{
  "d_model": 96,
  "d_mlp": 256,
  "init_std_o": 0.0102,
  "weight_decay": 0.066,
  "lr_head": 0.00894,
  "grad_clip": 0.5,
  "schedule": "wsd",
  "final_lr_fraction": 0.0,
  "batch_tokens": 16384,
  "doc_mask": true,
  "dataset": "wikipedia_en"
}
Each number is 200 + 30 x the weight over the matrix's rms, rounded and kept within 0 to 999. Layers, rows and columns count from 0.

# layer 6 MLP up, 256x96, rms 0.135, rows 21-93, columns 48-95
237,168,132,149,187,161,199,174,198,179,184,164,201,169,171,210,224,186,230,198,211,149,163,205,199,180,273,188,203,208,183,169,166,249,212,219,243,190,178,188,226,298,187,163,238,230,164,137
192,160,172,194,195,198,177,175,233,212,172,238,227,216,214,253,195,235,179,216,205,204,219,244,199,214,214,226,215,169,166,169,255,199,213,199,170,219,213,154,220,231,233,247,194,225,181,172
131,184,203,204,226,172,164,190,190,259,189,260,244,202,232,185,254,202,212,214,225,223,216,177,213,222,230,152,197,205,149,182,160,192,266,202,192,209,204,236,174,198,227,202,204,200,189,144
156,166,167,192,184,182,208,179,275,162,227,174,190,166,175,212,234,257,203,269,162,141,227,187,170,210,185,168,217,212,212,202,197,216,192,200,198,182,230,206,181,181,198,248,231,236,262,201
180,131,210,208,224,210,178,203,172,233,155,216,217,197,218,252,228,241,205,228,269,208,207,183,242,172,225,218,238,180,204,175,212,186,214,265,185,173,174,172,180,186,217,194,199,212,162,176
183,219,203,210,204,194,207,156,161,221,181,156,189,198,170,229,210,224,176,239,210,201,220,180,190,193,221,171,193,237,181,148,235,217,234,184,194,214,206,179,190,179,226,235,163,143,151,181
152,200,192,182,228,187,169,159,281,182,221,195,228,232,197,197,210,199,244,218,214,173,242,227,224,171,190,199,205,207,181,153,191,224,220,204,208,244,225,202,223,170,180,201,204,233,224,193
207,202,184,182,187,183,151,173,215,226,222,199,208,166,212,174,208,230,243,159,174,221,237,197,176,202,192,270,189,238,201,194,147,151,148,141,209,208,167,155,254,218,240,212,201,235,201,221
215,194,145,217,225,177,202,150,209,205,210,209,196,174,210,186,219,221,241,206,215,233,229,137,205,212,220,180,179,207,197,224,242,146,185,185,159,253,239,215,188,244,145,247,173,228,214,180
263,168,156,223,154,183,191,238,179,230,216,190,198,219,225,228,216,212,210,152,202,176,210,173,177,183,241,190,238,280,219,161,182,167,232,222,178,218,196,152,210,174,211,210,182,182,149,154
230,202,221,146,230,154,144,268,165,258,199,229,177,197,207,201,214,215,224,191,221,215,211,192,191,195,179,204,208,140,180,218,252,227,199,216,203,186,185,165,152,220,287,204,203,226,152,211
174,156,193,184,179,186,159,262,192,223,189,251,172,196,192,251,228,231,169,195,234,204,232,195,178,181,245,182,226,194,218,152,184,184,190,231,178,196,141,159,149,249,230,221,231,248,206,206
194,151,170,249,264,184,225,233,154,222,170,179,209,198,274,268,229,163,160,236,236,183,148,154,184,218,195,226,229,231,193,225,184,225,177,204,250,183,198,155,210,194,263,208,175,207,214,179
216,184,171,180,134,186,212,202,184,186,186,158,217,221,226,218,208,185,201,202,135,182,201,205,216,190,199,217,145,190,177,191,185,202,273,181,231,187,176,234,189,199,177,242,191,206,216,218
246,186,213,224,216,183,235,193,182,213,194,212,173,110,169,231,206,209,193,191,237,132,205,151,185,224,236,206,265,156,250,219,207,179,174,210,223,241,229,181,212,210,198,222,184,184,205,169
182,210,251,180,201,201,242,206,206,194,225,154,161,246,214,199,213,177,125,216,187,249,240,229,159,185,203,172,199,247,207,182,198,188,203,179,210,229,152,231,198,240,181,185,220,234,208,176
181,178,215,210,229,213,251,172,200,150,268,142,197,184,193,161,230,181,216,243,184,165,188,190,254,194,230,212,238,254,219,196,271,177,258,183,219,176,232,137,175,179,245,188,133,192,226,196
218,132,133,222,229,184,206,169,214,216,240,195,189,194,248,226,183,203,188,199,204,221,269,188,151,185,205,179,165,216,144,196,153,238,186,120,203,248,178,208,301,210,163,216,198,230,195,181
179,219,166,231,200,141,256,207,187,230,216,161,171,194,164,204,188,138,212,193,166,169,221,217,212,160,156,181,178,178,254,194,232,196,211,182,211,206,250,242,204,247,109,263,170,212,198,210
191,179,226,142,229,186,220,236,144,178,186,152,199,164,184,232,206,173,177,153,189,240,219,269,238,148,191,172,233,183,173,188,242,166,223,194,236,229,170,198,216,175,210,199,208,168,183,196
180,219,206,185,213,177,173,191,196,247,167,181,197,242,252,197,208,196,195,186,224,237,161,189,207,159,233,156,195,136,136,156,185,210,241,178,216,202,172,180,202,204,249,230,266,185,238,251
207,148,184,206,225,180,168,193,188,279,210,181,228,191,189,234,232,180,239,192,192,219,210,245,190,207,227,216,237,234,141,189,233,222,215,148,220,217,204,148,213,165,208,198,214,191,178,185
167,171,166,230,248,212,180,237,159,202,217,197,219,217,211,211,220,156,201,240,207,155,166,135,234,190,229,155,206,230,204,188,206,191,232,236,159,165,193,194,191,211,231,207,145,231,236,179
228,146,193,213,208,183,219,203,270,224,214,182,155,160,134,192,185,189,227,167,226,177,203,198,141,201,153,155,203,167,143,241,198,214,182,206,256,228,201,164,207,219,187,264,231,227,173,192
174,170,215,208,217,208,169,202,274,215,222,194,126,184,123,163,190,215,122,214,198,195,211,213,206,210,156,137,227,184,219,226,169,244,181,175,197,189,142,197,244,258,211,227,191,227,234,155
214,169,193,198,205,183,216,197,172,253,215,201,246,171,161,218,245,165,171,215,164,245,217,223,215,169,264,238,219,205,205,184,204,144,190,257,176,149,149,203,197,187,252,227,197,227,190,206
152,139,203,227,223,178,201,178,195,209,281,213,183,151,233,160,214,241,183,208,270,240,183,203,221,182,203,206,254,217,176,131,223,199,264,188,191,177,207,166,125,215,214,202,223,217,214,232
146,218,177,187,215,157,202,188,182,226,192,177,168,177,245,196,273,226,194,236,203,224,256,213,252,154,184,190,178,211,226,212,181,219,225,235,178,191,177,228,200,179,275,216,201,196,218,182
228,192,205,228,227,159,199,177,171,161,196,89,135,159,263,181,224,174,187,215,216,217,153,220,195,201,125,164,177,191,246,230,212,256,195,179,208,253,193,187,201,201,138,192,159,237,200,197
164,158,182,164,207,209,203,201,256,211,214,202,197,174,198,221,181,232,186,234,197,253,170,231,204,185,180,211,168,122,187,226,218,166,204,202,209,185,187,204,156,210,228,180,224,202,245,232
194,116,208,210,183,196,167,237,265,194,182,189,235,212,190,161,214,190,154,215,209,260,188,180,224,206,114,176,165,227,243,221,139,184,165,192,175,263,173,196,196,221,213,185,202,208,242,192
191,173,185,223,231,135,227,199,240,221,284,197,155,184,193,168,188,227,168,183,209,201,247,222,222,206,207,172,253,249,157,217,193,226,185,179,209,228,217,182,168,194,204,236,173,186,201,188
183,192,179,234,189,165,249,187,173,197,173,201,195,120,167,214,218,162,217,239,150,129,201,184,151,228,169,213,186,252,200,190,164,247,208,220,189,154,189,135,167,153,217,272,201,206,198,194
186,188,179,180,180,138,214,206,183,196,236,202,220,204,194,223,215,191,154,178,207,262,217,215,266,167,226,227,211,222,156,202,211,186,225,217,217,207,223,207,164,169,248,157,221,243,272,197
182,211,174,200,220,173,163,194,214,256,189,187,148,178,137,223,244,252,203,230,178,228,239,191,237,203,224,141,199,129,202,211,152,243,147,209,214,226,208,214,217,174,225,228,243,180,169,189
186,195,231,212,218,189,262,175,153,163,230,228,164,184,194,180,234,160,224,199,198,163,169,152,185,201,174,232,220,217,226,153,219,172,221,173,221,220,226,206,178,199,189,261,184,198,232,211
204,228,176,218,202,225,161,187,236,186,210,141,188,129,189,181,194,210,148,209,214,194,189,216,166,159,244,176,156,232,235,193,215,206,224,243,230,197,163,157,169,168,214,223,177,192,250,156
224,242,168,185,251,164,173,148,160,221,211,210,230,196,230,210,238,182,143,237,231,271,156,235,197,274,206,198,208,196,240,233,196,212,200,195,137,193,215,165,195,197,216,186,159,260,170,208
186,209,186,193,188,202,203,136,193,146,242,243,196,204,218,189,180,176,158,198,208,178,208,200,208,176,162,195,205,198,215,162,180,244,203,172,189,210,189,211,261,240,195,229,165,220,198,224
196,193,174,228,209,210,247,178,187,212,152,259,253,198,231,187,205,164,218,196,246,215,237,154,231,141,265,214,207,220,142,229,238,197,215,221,173,182,180,218,149,213,265,187,215,233,150,158
161,193,184,262,200,151,255,208,187,202,195,202,184,207,227,224,237,177,163,203,175,204,226,211,152,140,225,198,215,137,155,209,199,213,246,100,227,240,195,174,173,209,228,155,222,224,223,189
217,212,192,185,215,200,242,196,188,211,203,230,236,195,217,224,186,214,246,216,184,181,217,187,125,222,209,167,222,173,223,156,208,179,229,210,193,213,224,173,176,195,228,171,126,191,245,151
165,203,175,159,208,206,207,212,239,230,181,138,166,153,228,172,210,200,231,222,177,210,227,205,209,177,202,178,168,183,219,215,250,223,181,228,242,212,192,187,174,150,249,235,178,195,216,236
190,142,199,183,192,177,175,225,176,245,265,192,199,171,238,219,203,184,159,164,202,183,224,196,134,233,224,222,187,218,212,176,230,201,183,189,155,258,205,172,245,170,205,189,196,238,185,159
155,224,145,203,230,190,199,172,174,251,201,232,143,193,161,197,231,274,206,224,217,202,244,218,165,228,180,180,227,175,207,172,215,224,198,186,153,160,236,140,202,193,185,230,222,203,204,177
192,154,193,220,189,164,233,170,267,228,155,169,164,221,176,205,187,167,180,190,226,260,181,210,207,177,192,204,185,230,182,178,207,214,165,188,166,235,214,230,210,235,184,208,158,224,247,150
228,212,162,227,208,200,195,185,173,169,191,177,177,171,227,184,204,202,138,220,202,199,183,174,161,194,194,178,245,162,235,179,234,166,184,215,260,160,184,125,175,184,233,186,221,215,230,191
188,188,206,214,211,173,183,241,135,196,221,170,201,205,185,190,219,222,210,189,176,214,187,208,207,235,224,182,178,195,155,180,156,229,234,159,273,236,213,228,175,192,151,206,176,198,181,215
201,201,200,195,197,203,197,201,199,199,198,199,199,204,205,201,194,204,199,200,202,198,203,195,198,199,199,200,200,204,201,200,203,198,201,198,199,200,198,197,200,201,201,204,201,198,198,199
143,204,192,260,218,181,236,216,212,160,235,192,200,184,271,247,225,198,146,182,273,179,195,216,172,213,230,148,219,207,184,112,228,196,231,167,209,231,173,156,181,166,213,197,199,210,182,149
151,179,168,232,231,223,182,221,199,195,244,153,160,167,219,238,210,192,259,210,215,166,218,182,240,109,200,190,171,190,214,210,186,164,182,184,207,218,209,195,191,261,181,220,160,226,180,203
212,198,198,195,219,204,224,231,199,188,181,216,187,223,209,169,180,201,222,223,248,179,186,163,246,187,180,272,188,269,237,180,226,185,172,168,192,231,205,216,193,199,195,214,141,218,234,203
172,212,195,202,204,185,156,188,239,273,130,156,160,214,182,161,221,215,226,184,194,192,230,234,244,191,187,191,204,169,228,205,164,206,143,183,201,214,204,259,233,207,209,232,226,212,231,174
171,220,187,172,257,168,229,203,222,247,163,237,189,162,247,224,194,212,238,184,216,220,148,172,227,183,213,216,234,114,203,226,253,177,171,177,206,175,123,233,223,159,232,154,271,205,207,169
193,163,201,222,216,198,202,218,236,204,197,185,196,238,184,230,201,199,216,237,205,233,204,206,191,185,207,222,300,134,158,193,187,193,226,207,191,205,179,219,197,241,179,180,227,224,155,156
187,180,151,239,190,187,212,159,233,168,186,203,190,226,197,164,210,217,205,245,230,252,164,186,205,145,215,189,237,188,149,224,245,146,168,170,187,205,204,170,235,217,170,232,199,274,176,241
225,188,279,215,228,160,228,197,195,243,170,194,217,147,230,221,177,209,218,165,198,203,229,174,167,167,194,210,221,272,242,229,147,167,195,188,179,188,180,203,187,243,246,214,172,225,153,168
207,198,206,191,195,201,199,198,202,201,199,207,195,209,210,207,195,206,200,200,202,206,204,196,203,198,197,203,201,206,206,202,205,194,202,195,206,201,196,196,206,204,203,207,208,202,203,202
208,227,143,178,208,188,178,179,178,219,189,210,186,175,211,233,197,212,181,214,204,221,201,169,178,208,208,228,115,180,193,176,206,146,222,177,211,230,190,239,223,219,286,205,246,225,169,220
152,143,186,223,223,177,232,141,180,167,220,177,183,192,120,218,191,191,216,198,269,183,204,172,322,187,215,117,229,201,245,154,236,161,171,244,160,245,158,167,224,198,231,218,138,223,214,211
219,224,175,258,209,174,188,211,201,173,210,208,160,222,208,211,206,156,234,233,205,178,190,197,200,220,154,226,191,157,183,172,155,161,228,215,195,223,227,216,239,242,148,216,182,209,164,211
172,203,163,226,204,178,228,171,236,237,197,118,145,150,257,205,219,222,213,242,203,179,242,216,206,190,165,228,162,181,241,178,187,197,169,209,169,243,115,207,261,231,228,217,226,190,276,192
165,229,159,190,208,192,244,213,201,187,172,212,245,225,220,198,176,175,194,192,216,196,204,144,266,189,200,205,234,269,230,196,203,220,209,260,224,195,213,198,198,179,233,235,169,154,145,180
164,188,188,204,171,212,197,216,198,176,250,175,145,176,186,135,203,229,168,189,197,220,212,224,210,195,263,183,203,231,204,160,193,181,185,125,210,164,234,224,183,228,152,237,179,246,221,206
229,185,187,220,229,216,273,163,195,140,225,153,158,201,237,179,204,222,217,225,247,174,163,179,176,201,179,170,229,214,185,150,230,227,199,156,224,241,196,196,237,188,176,220,229,223,172,199
187,175,181,200,222,187,202,228,168,218,229,171,203,170,244,183,182,193,138,225,231,274,209,174,221,179,229,220,189,168,189,253,246,122,198,211,166,212,148,207,227,173,203,191,213,214,226,212
200,176,200,241,199,182,185,220,185,205,199,245,192,209,174,277,212,192,228,190,223,187,236,131,169,186,171,225,167,247,188,193,187,265,199,214,188,230,162,137,210,208,213,197,138,241,152,151
195,218,149,216,157,189,259,192,173,175,211,204,222,210,218,147,236,213,247,206,226,181,210,181,184,191,216,227,171,148,185,183,177,181,126,194,206,228,162,208,190,228,169,226,219,199,186,176
210,188,146,174,253,215,223,212,222,213,204,211,231,181,204,178,182,137,195,235,175,251,201,230,205,202,187,238,159,187,257,216,250,175,206,253,212,219,186,190,195,220,258,204,229,185,216,227
242,150,164,187,257,214,216,204,164,209,159,173,217,136,181,253,157,230,242,234,183,222,215,213,177,170,200,215,185,186,196,199,182,198,208,192,158,219,213,192,199,203,219,263,230,212,243,175
185,180,164,225,244,150,247,180,188,170,216,192,185,154,206,163,188,238,150,190,284,222,231,193,189,191,241,244,203,184,223,210,235,225,138,163,160,264,196,226,243,236,200,201,180,259,193,156
204,149,179,217,203,164,213,212,174,224,148,206,228,199,207,175,196,253,211,181,230,225,141,153,193,222,183,250,196,191,206,167,128,276,260,212,171,220,218,180,201,147,244,199,178,208,227,196
172,191,177,220,185,224,187,177,209,201,212,159,205,208,168,202,235,196,204,228,251,173,158,200,164,134,216,176,208,238,199,111,216,204,188,193,221,211,213,157,222,207,231,201,226,174,212,188
# layer 6 MLP down (transposed), 256x96, rms 0.123, rows 21-92, columns 48-95
180,156,238,215,243,236,190,211,243,224,208,111,249,257,241,189,222,165,117,203,158,241,213,177,241,165,212,180,234,246,151,254,177,216,222,162,202,185,202,201,226,190,180,162,218,185,182,232
172,150,182,225,204,200,218,244,193,216,217,170,198,143,177,182,240,200,194,233,191,216,177,164,230,241,190,207,172,191,222,196,194,199,203,194,239,137,164,221,169,177,213,197,218,230,198,219
200,224,175,232,188,240,218,184,166,189,177,231,196,134,215,164,216,190,223,155,142,198,146,188,191,154,207,240,218,243,196,204,172,233,231,213,217,261,190,173,161,196,180,205,168,210,228,257
208,207,227,218,214,219,216,248,199,217,172,225,199,205,231,192,204,182,205,126,205,220,189,213,196,155,189,168,180,228,198,201,174,134,203,189,211,214,219,191,183,185,205,232,187,211,187,151
247,196,247,201,152,198,174,166,205,235,163,166,159,164,186,193,227,228,199,218,213,218,200,205,174,189,177,204,263,164,248,231,226,196,201,217,184,150,160,182,233,244,205,204,181,227,133,200
146,217,240,220,192,191,183,202,213,220,207,186,194,229,194,214,203,209,204,162,197,222,305,229,177,210,195,184,213,209,248,208,234,232,272,194,200,141,165,211,211,174,177,209,162,178,200,219
282,192,214,217,180,256,226,228,137,180,216,178,205,175,219,194,187,213,177,195,222,198,181,232,220,145,225,171,183,177,192,238,185,174,211,166,199,147,169,164,200,237,208,206,201,183,209,217
162,191,234,178,240,178,169,232,174,218,205,218,237,172,195,209,187,158,188,188,209,190,193,170,270,220,169,176,176,141,196,181,215,228,198,233,236,188,177,229,238,133,192,223,258,214,190,175
174,205,197,165,238,175,159,211,225,223,192,175,191,228,174,177,239,214,195,227,217,174,155,223,176,162,187,196,157,265,250,225,167,186,201,214,234,196,199,218,244,188,216,144,235,224,204,190
216,265,116,233,218,155,211,231,195,168,129,252,163,158,133,172,199,147,157,197,167,213,170,129,205,172,203,165,199,143,206,177,214,164,217,243,180,151,236,234,161,235,207,218,184,212,183,241
230,230,150,168,215,180,167,161,216,164,297,190,174,200,211,223,154,226,202,171,240,231,221,179,177,247,135,233,223,227,205,209,182,233,197,204,185,186,166,207,204,232,217,175,230,168,225,202
236,197,216,198,200,175,171,258,161,181,177,198,210,226,185,261,194,232,184,181,206,252,243,177,177,182,173,233,165,243,174,155,134,199,168,235,231,195,233,184,164,166,219,176,145,195,204,240
150,174,212,250,132,176,190,171,231,202,193,181,222,188,208,182,192,229,197,233,212,244,282,246,214,192,191,178,175,146,212,254,216,200,192,190,230,173,145,190,194,222,222,252,208,206,128,207
170,222,231,175,217,189,203,203,227,223,256,214,205,174,238,192,233,199,151,193,217,195,223,202,205,205,180,147,206,204,203,218,182,197,122,230,209,191,214,193,229,201,210,202,230,191,203,141
381,161,157,225,231,186,195,160,156,179,182,222,223,221,181,212,197,175,233,188,156,210,142,256,192,224,206,242,157,219,180,193,198,175,208,195,183,194,170,194,212,207,208,177,170,202,196,262
198,226,171,198,206,175,186,154,222,233,172,165,222,170,220,196,223,235,201,230,202,188,204,195,200,210,183,184,216,246,185,204,215,223,268,209,245,129,243,162,249,215,188,200,214,162,145,253
145,157,269,229,179,155,237,165,230,206,237,216,147,265,200,175,216,239,172,183,216,164,216,218,190,216,166,191,208,264,156,182,281,130,190,243,214,193,157,208,202,154,252,215,178,198,216,255
168,185,197,182,167,213,194,267,254,158,150,172,218,244,197,216,159,210,215,220,201,196,163,196,237,247,219,222,232,246,215,206,247,150,205,238,185,196,187,147,183,216,182,181,164,154,201,191
279,163,235,193,254,184,223,198,187,180,215,171,222,212,182,267,243,277,186,216,213,189,212,215,203,211,232,169,186,201,200,184,201,208,200,207,205,211,184,231,256,180,200,188,221,178,210,101
213,242,197,181,138,269,204,241,218,227,209,232,205,183,184,228,208,238,224,241,173,205,201,150,186,184,191,180,198,177,196,184,188,220,193,216,181,245,239,236,248,202,192,197,212,241,225,176
241,199,227,253,133,223,212,245,192,246,229,151,223,220,196,225,211,188,189,181,190,156,205,154,199,251,258,154,185,215,192,235,247,220,206,234,201,153,190,231,195,212,164,218,177,199,171,168
151,249,207,208,172,146,199,186,195,155,197,192,158,216,248,140,191,185,212,170,203,204,171,243,151,217,239,213,190,196,205,209,197,235,188,252,170,173,190,225,187,203,198,141,200,196,208,187
184,165,181,179,246,202,152,192,182,208,206,211,228,260,222,198,227,206,168,201,169,146,158,213,142,183,218,215,185,212,198,218,196,227,167,245,185,206,207,235,204,195,181,192,194,166,206,194
178,185,203,174,214,217,189,226,129,205,207,185,226,245,226,194,217,194,136,244,197,140,171,224,203,216,166,244,205,206,266,176,207,175,230,161,208,232,229,222,199,173,222,134,166,192,223,222
266,207,154,207,185,125,189,216,160,202,196,219,181,228,243,206,167,209,232,180,152,181,126,222,233,231,278,197,197,205,202,176,189,222,249,261,206,189,213,213,224,189,185,198,216,193,163,192
202,212,169,205,178,209,184,159,179,162,238,256,164,157,253,156,205,236,188,175,175,190,209,186,230,142,213,199,227,283,195,205,178,186,204,204,158,167,169,178,216,224,220,225,185,216,175,230
127,156,223,260,175,188,204,252,244,161,228,151,273,236,209,179,231,178,217,192,149,236,183,214,198,247,169,229,208,211,201,233,155,187,153,219,226,215,227,247,222,160,201,201,203,220,196,158
211,197,161,233,172,158,241,190,181,227,179,213,222,200,221,228,222,221,175,166,194,201,174,193,169,198,199,229,192,182,180,214,183,199,236,203,210,217,201,193,171,179,165,180,206,195,218,152
119,202,158,239,188,149,204,214,245,213,218,249,223,179,132,216,232,189,229,207,155,203,173,120,120,249,128,207,214,238,243,228,194,224,193,265,177,172,229,216,132,166,250,213,245,228,146,235
175,193,246,202,204,190,210,188,178,203,173,188,169,195,189,217,204,177,189,183,173,154,152,157,181,234,196,210,229,322,210,199,186,216,207,251,162,232,244,184,223,207,185,225,186,192,194,130
243,193,230,186,194,234,174,173,145,218,203,197,219,162,193,227,195,232,167,189,232,112,213,173,196,170,172,237,223,195,178,200,221,200,266,237,175,135,199,131,215,186,179,166,223,151,181,231
182,175,194,173,224,227,202,178,219,173,216,196,234,221,193,193,259,200,256,249,202,147,199,204,144,189,184,264,149,169,229,174,236,252,232,186,181,211,180,218,296,194,204,205,250,178,220,254
177,180,243,249,211,188,144,201,220,195,190,139,224,211,210,192,242,201,203,224,242,264,221,206,147,218,215,194,208,195,216,190,220,194,181,219,220,233,189,243,169,188,197,193,188,209,200,170
149,208,244,225,199,203,198,206,226,205,202,177,206,218,203,197,186,231,217,236,199,246,210,183,231,217,190,168,207,225,199,189,162,216,224,176,231,188,197,219,198,223,153,216,177,246,165,204
171,191,203,203,210,241,206,224,193,191,203,203,202,185,220,192,247,161,197,193,178,219,209,235,181,155,225,201,225,264,201,144,198,175,145,184,247,201,216,232,190,223,162,220,207,281,198,179
201,152,179,226,220,221,165,226,246,206,189,224,205,243,256,197,234,213,185,230,139,202,212,153,198,248,210,230,149,180,161,183,213,182,180,165,221,246,239,192,220,212,237,179,203,193,151,192
239,218,167,173,182,234,248,196,186,197,249,196,218,209,183,198,158,214,189,177,230,191,162,213,188,177,173,226,198,212,206,153,185,196,176,242,254,190,235,171,192,250,218,122,195,208,172,180
274,171,214,186,193,200,215,172,206,244,201,211,209,193,183,222,161,218,197,200,214,234,222,180,160,229,240,252,154,206,157,239,199,212,211,165,200,231,205,201,196,189,233,173,185,187,246,163
200,212,231,201,207,240,227,210,185,250,166,154,174,185,191,236,206,205,235,181,203,207,205,182,168,167,207,229,212,214,167,207,179,198,163,243,204,173,198,170,175,169,196,141,203,219,249,200
292,197,165,242,193,204,202,188,191,194,185,197,211,202,215,150,270,153,188,164,211,219,203,212,178,180,153,170,230,210,211,225,163,179,230,268,298,204,183,161,185,191,208,204,177,172,212,198
131,216,236,188,194,241,172,195,241,232,197,160,245,157,173,225,213,210,170,224,177,196,193,182,164,220,181,194,187,237,206,200,173,157,205,232,226,193,133,185,168,206,186,277,182,190,237,189
178,185,202,193,174,177,198,196,170,225,191,277,187,174,209,179,217,243,214,187,197,167,179,183,211,223,233,223,194,242,163,220,207,180,191,218,210,132,176,168,252,207,159,190,179,193,167,176
240,222,228,219,230,198,209,178,189,195,174,251,233,219,219,212,168,182,197,167,230,189,207,212,166,218,229,187,209,240,152,150,203,216,241,211,181,145,231,188,165,223,148,199,191,208,223,164
203,259,252,185,190,229,209,227,248,155,194,197,220,192,178,201,190,211,203,181,208,255,181,217,185,186,172,159,164,139,228,215,162,220,186,187,255,172,221,213,164,219,135,226,191,236,213,211
183,209,214,183,199,247,197,201,191,259,175,168,169,212,179,187,146,126,217,193,212,212,208,216,206,211,216,194,231,193,198,206,213,185,218,180,184,196,227,206,243,177,163,209,213,214,183,257
206,170,213,229,217,247,227,259,188,193,227,190,207,167,192,195,193,215,220,168,160,217,206,197,192,193,199,165,162,148,193,169,253,213,219,186,204,184,203,188,179,222,215,198,187,175,188,169
192,216,257,151,202,212,216,206,195,193,188,178,192,184,195,165,238,189,230,238,203,178,262,260,208,228,208,243,184,216,169,198,183,179,199,216,144,222,188,165,163,216,191,197,165,133,178,231
190,204,218,171,200,212,238,145,229,214,215,170,178,180,198,267,204,187,232,235,256,191,189,147,204,207,179,229,152,193,257,213,191,193,171,204,160,176,170,228,206,187,208,226,212,135,231,166
198,200,199,201,201,198,203,198,199,201,199,201,202,197,196,197,203,199,201,201,200,200,197,203,205,201,201,200,199,199,198,199,198,203,202,201,200,199,202,202,200,200,200,197,198,203,201,203
155,201,181,173,141,246,120,233,220,253,177,204,161,229,231,199,222,193,263,161,261,242,163,210,186,173,185,204,195,267,210,228,124,221,191,245,209,223,215,179,194,237,224,128,193,195,193,172
195,202,205,228,183,181,219,171,243,162,176,184,234,243,244,231,138,170,235,222,188,213,194,201,208,196,175,208,197,197,195,235,191,218,171,198,180,214,127,208,143,200,203,203,212,189,221,208
225,179,204,208,187,198,175,190,235,219,185,150,209,194,191,216,156,192,201,208,200,201,177,204,196,218,199,193,199,192,163,195,208,225,252,195,183,171,198,213,161,205,231,156,166,152,180,199
210,181,158,173,239,222,179,237,217,149,237,164,159,218,262,186,141,227,176,188,172,180,193,162,165,202,208,183,232,213,223,163,213,190,190,238,225,224,223,161,176,165,237,236,201,188,229,245
238,224,167,177,220,179,228,250,170,240,151,213,233,144,168,220,151,165,247,178,202,182,200,222,154,288,173,143,205,185,270,188,164,139,167,218,192,180,170,210,219,177,199,191,260,252,198,131
247,230,177,210,207,217,198,244,170,201,244,181,192,240,238,190,186,209,174,176,228,183,219,191,161,253,220,219,139,242,214,164,195,167,177,256,200,187,237,181,250,193,221,204,164,159,216,246
187,250,241,173,180,178,217,208,195,184,234,269,141,163,151,219,133,207,213,193,203,195,153,174,171,212,181,282,196,242,100,167,215,166,225,197,229,133,223,184,193,153,227,194,208,192,231,232
234,223,186,260,121,171,216,198,197,210,174,213,160,188,215,182,240,231,176,227,174,220,258,176,210,174,199,179,199,160,140,230,207,182,257,168,248,215,145,201,240,180,143,224,215,224,209,243
190,207,197,207,204,200,203,196,197,201,198,197,206,193,195,195,203,198,205,201,199,195,197,204,205,204,204,199,199,200,203,198,199,207,202,202,198,198,207,204,196,199,194,195,197,199,197,202
145,207,186,200,213,187,194,200,210,255,224,184,146,191,195,142,185,215,190,157,218,164,145,197,205,218,225,172,218,278,167,176,200,185,213,192,215,209,222,177,140,233,195,223,154,174,162,197
206,201,202,207,253,140,153,189,215,244,164,145,194,163,118,192,183,190,162,174,215,217,188,234,227,204,211,120,249,235,208,222,278,112,221,187,188,210,173,176,201,256,260,190,158,239,207,229
117,171,258,149,192,196,197,236,204,216,190,188,186,187,173,232,218,233,203,194,169,180,163,163,180,211,247,193,229,177,184,251,218,237,141,196,165,220,183,211,205,187,213,215,202,226,216,188
203,233,174,178,215,161,164,231,177,145,175,279,181,218,135,222,174,149,136,217,198,162,273,197,160,205,210,213,206,202,254,204,187,231,196,198,271,187,220,219,185,182,159,165,166,237,188,200
174,190,163,197,236,222,163,200,231,212,190,194,186,232,195,200,180,216,182,223,207,219,251,223,207,208,159,199,206,195,191,197,187,228,178,177,196,163,226,196,256,202,198,182,190,193,182,264
150,216,204,250,215,220,224,172,194,177,151,202,221,212,225,223,181,221,223,183,149,185,198,197,185,240,168,184,194,188,219,242,227,212,232,266,231,158,198,205,206,207,220,196,215,172,177,212
145,272,249,172,185,235,194,191,196,209,186,248,186,128,228,248,185,179,209,163,179,197,162,182,206,203,155,252,198,193,191,165,197,216,151,245,197,211,239,163,166,219,183,239,165,203,186,167
242,225,194,193,208,178,199,220,169,203,185,149,264,164,179,209,256,256,204,202,217,181,184,218,218,208,240,196,173,214,130,157,210,216,227,180,168,185,154,211,216,168,158,183,207,179,242,155
164,225,161,226,202,167,140,200,225,162,147,197,148,166,191,225,231,251,147,165,210,189,184,233,187,199,192,151,185,175,194,224,227,234,153,227,225,217,201,219,225,251,205,230,199,146,231,210
254,205,212,212,174,158,127,253,201,186,173,213,202,252,185,235,186,227,216,184,204,153,195,204,194,170,251,212,205,161,192,153,188,216,256,191,199,174,213,229,199,139,177,181,200,237,177,231
196,246,242,151,245,193,187,150,151,169,230,171,170,177,215,189,219,249,222,179,189,189,200,171,224,230,217,201,207,214,169,176,180,200,203,185,206,226,223,192,213,176,206,213,162,211,191,175
197,220,253,198,159,193,188,184,216,191,221,217,255,209,167,203,225,185,212,187,105,215,249,221,165,215,207,170,225,178,160,222,207,208,197,217,199,208,210,217,195,192,169,155,216,205,215,186
191,184,237,168,166,200,176,197,224,196,201,259,212,199,207,200,188,216,240,192,176,193,142,190,188,186,215,142,207,222,169,181,194,136,162,221,187,214,270,149,253,198,171,235,226,169,253,209
155,176,212,204,208,192,234,181,229,220,181,229,201,189,216,183,155,132,223,210,227,218,201,209,180,213,210,257,229,213,191,170,199,198,239,239,191,187,207,121,164,195,194,210,191,191,210,197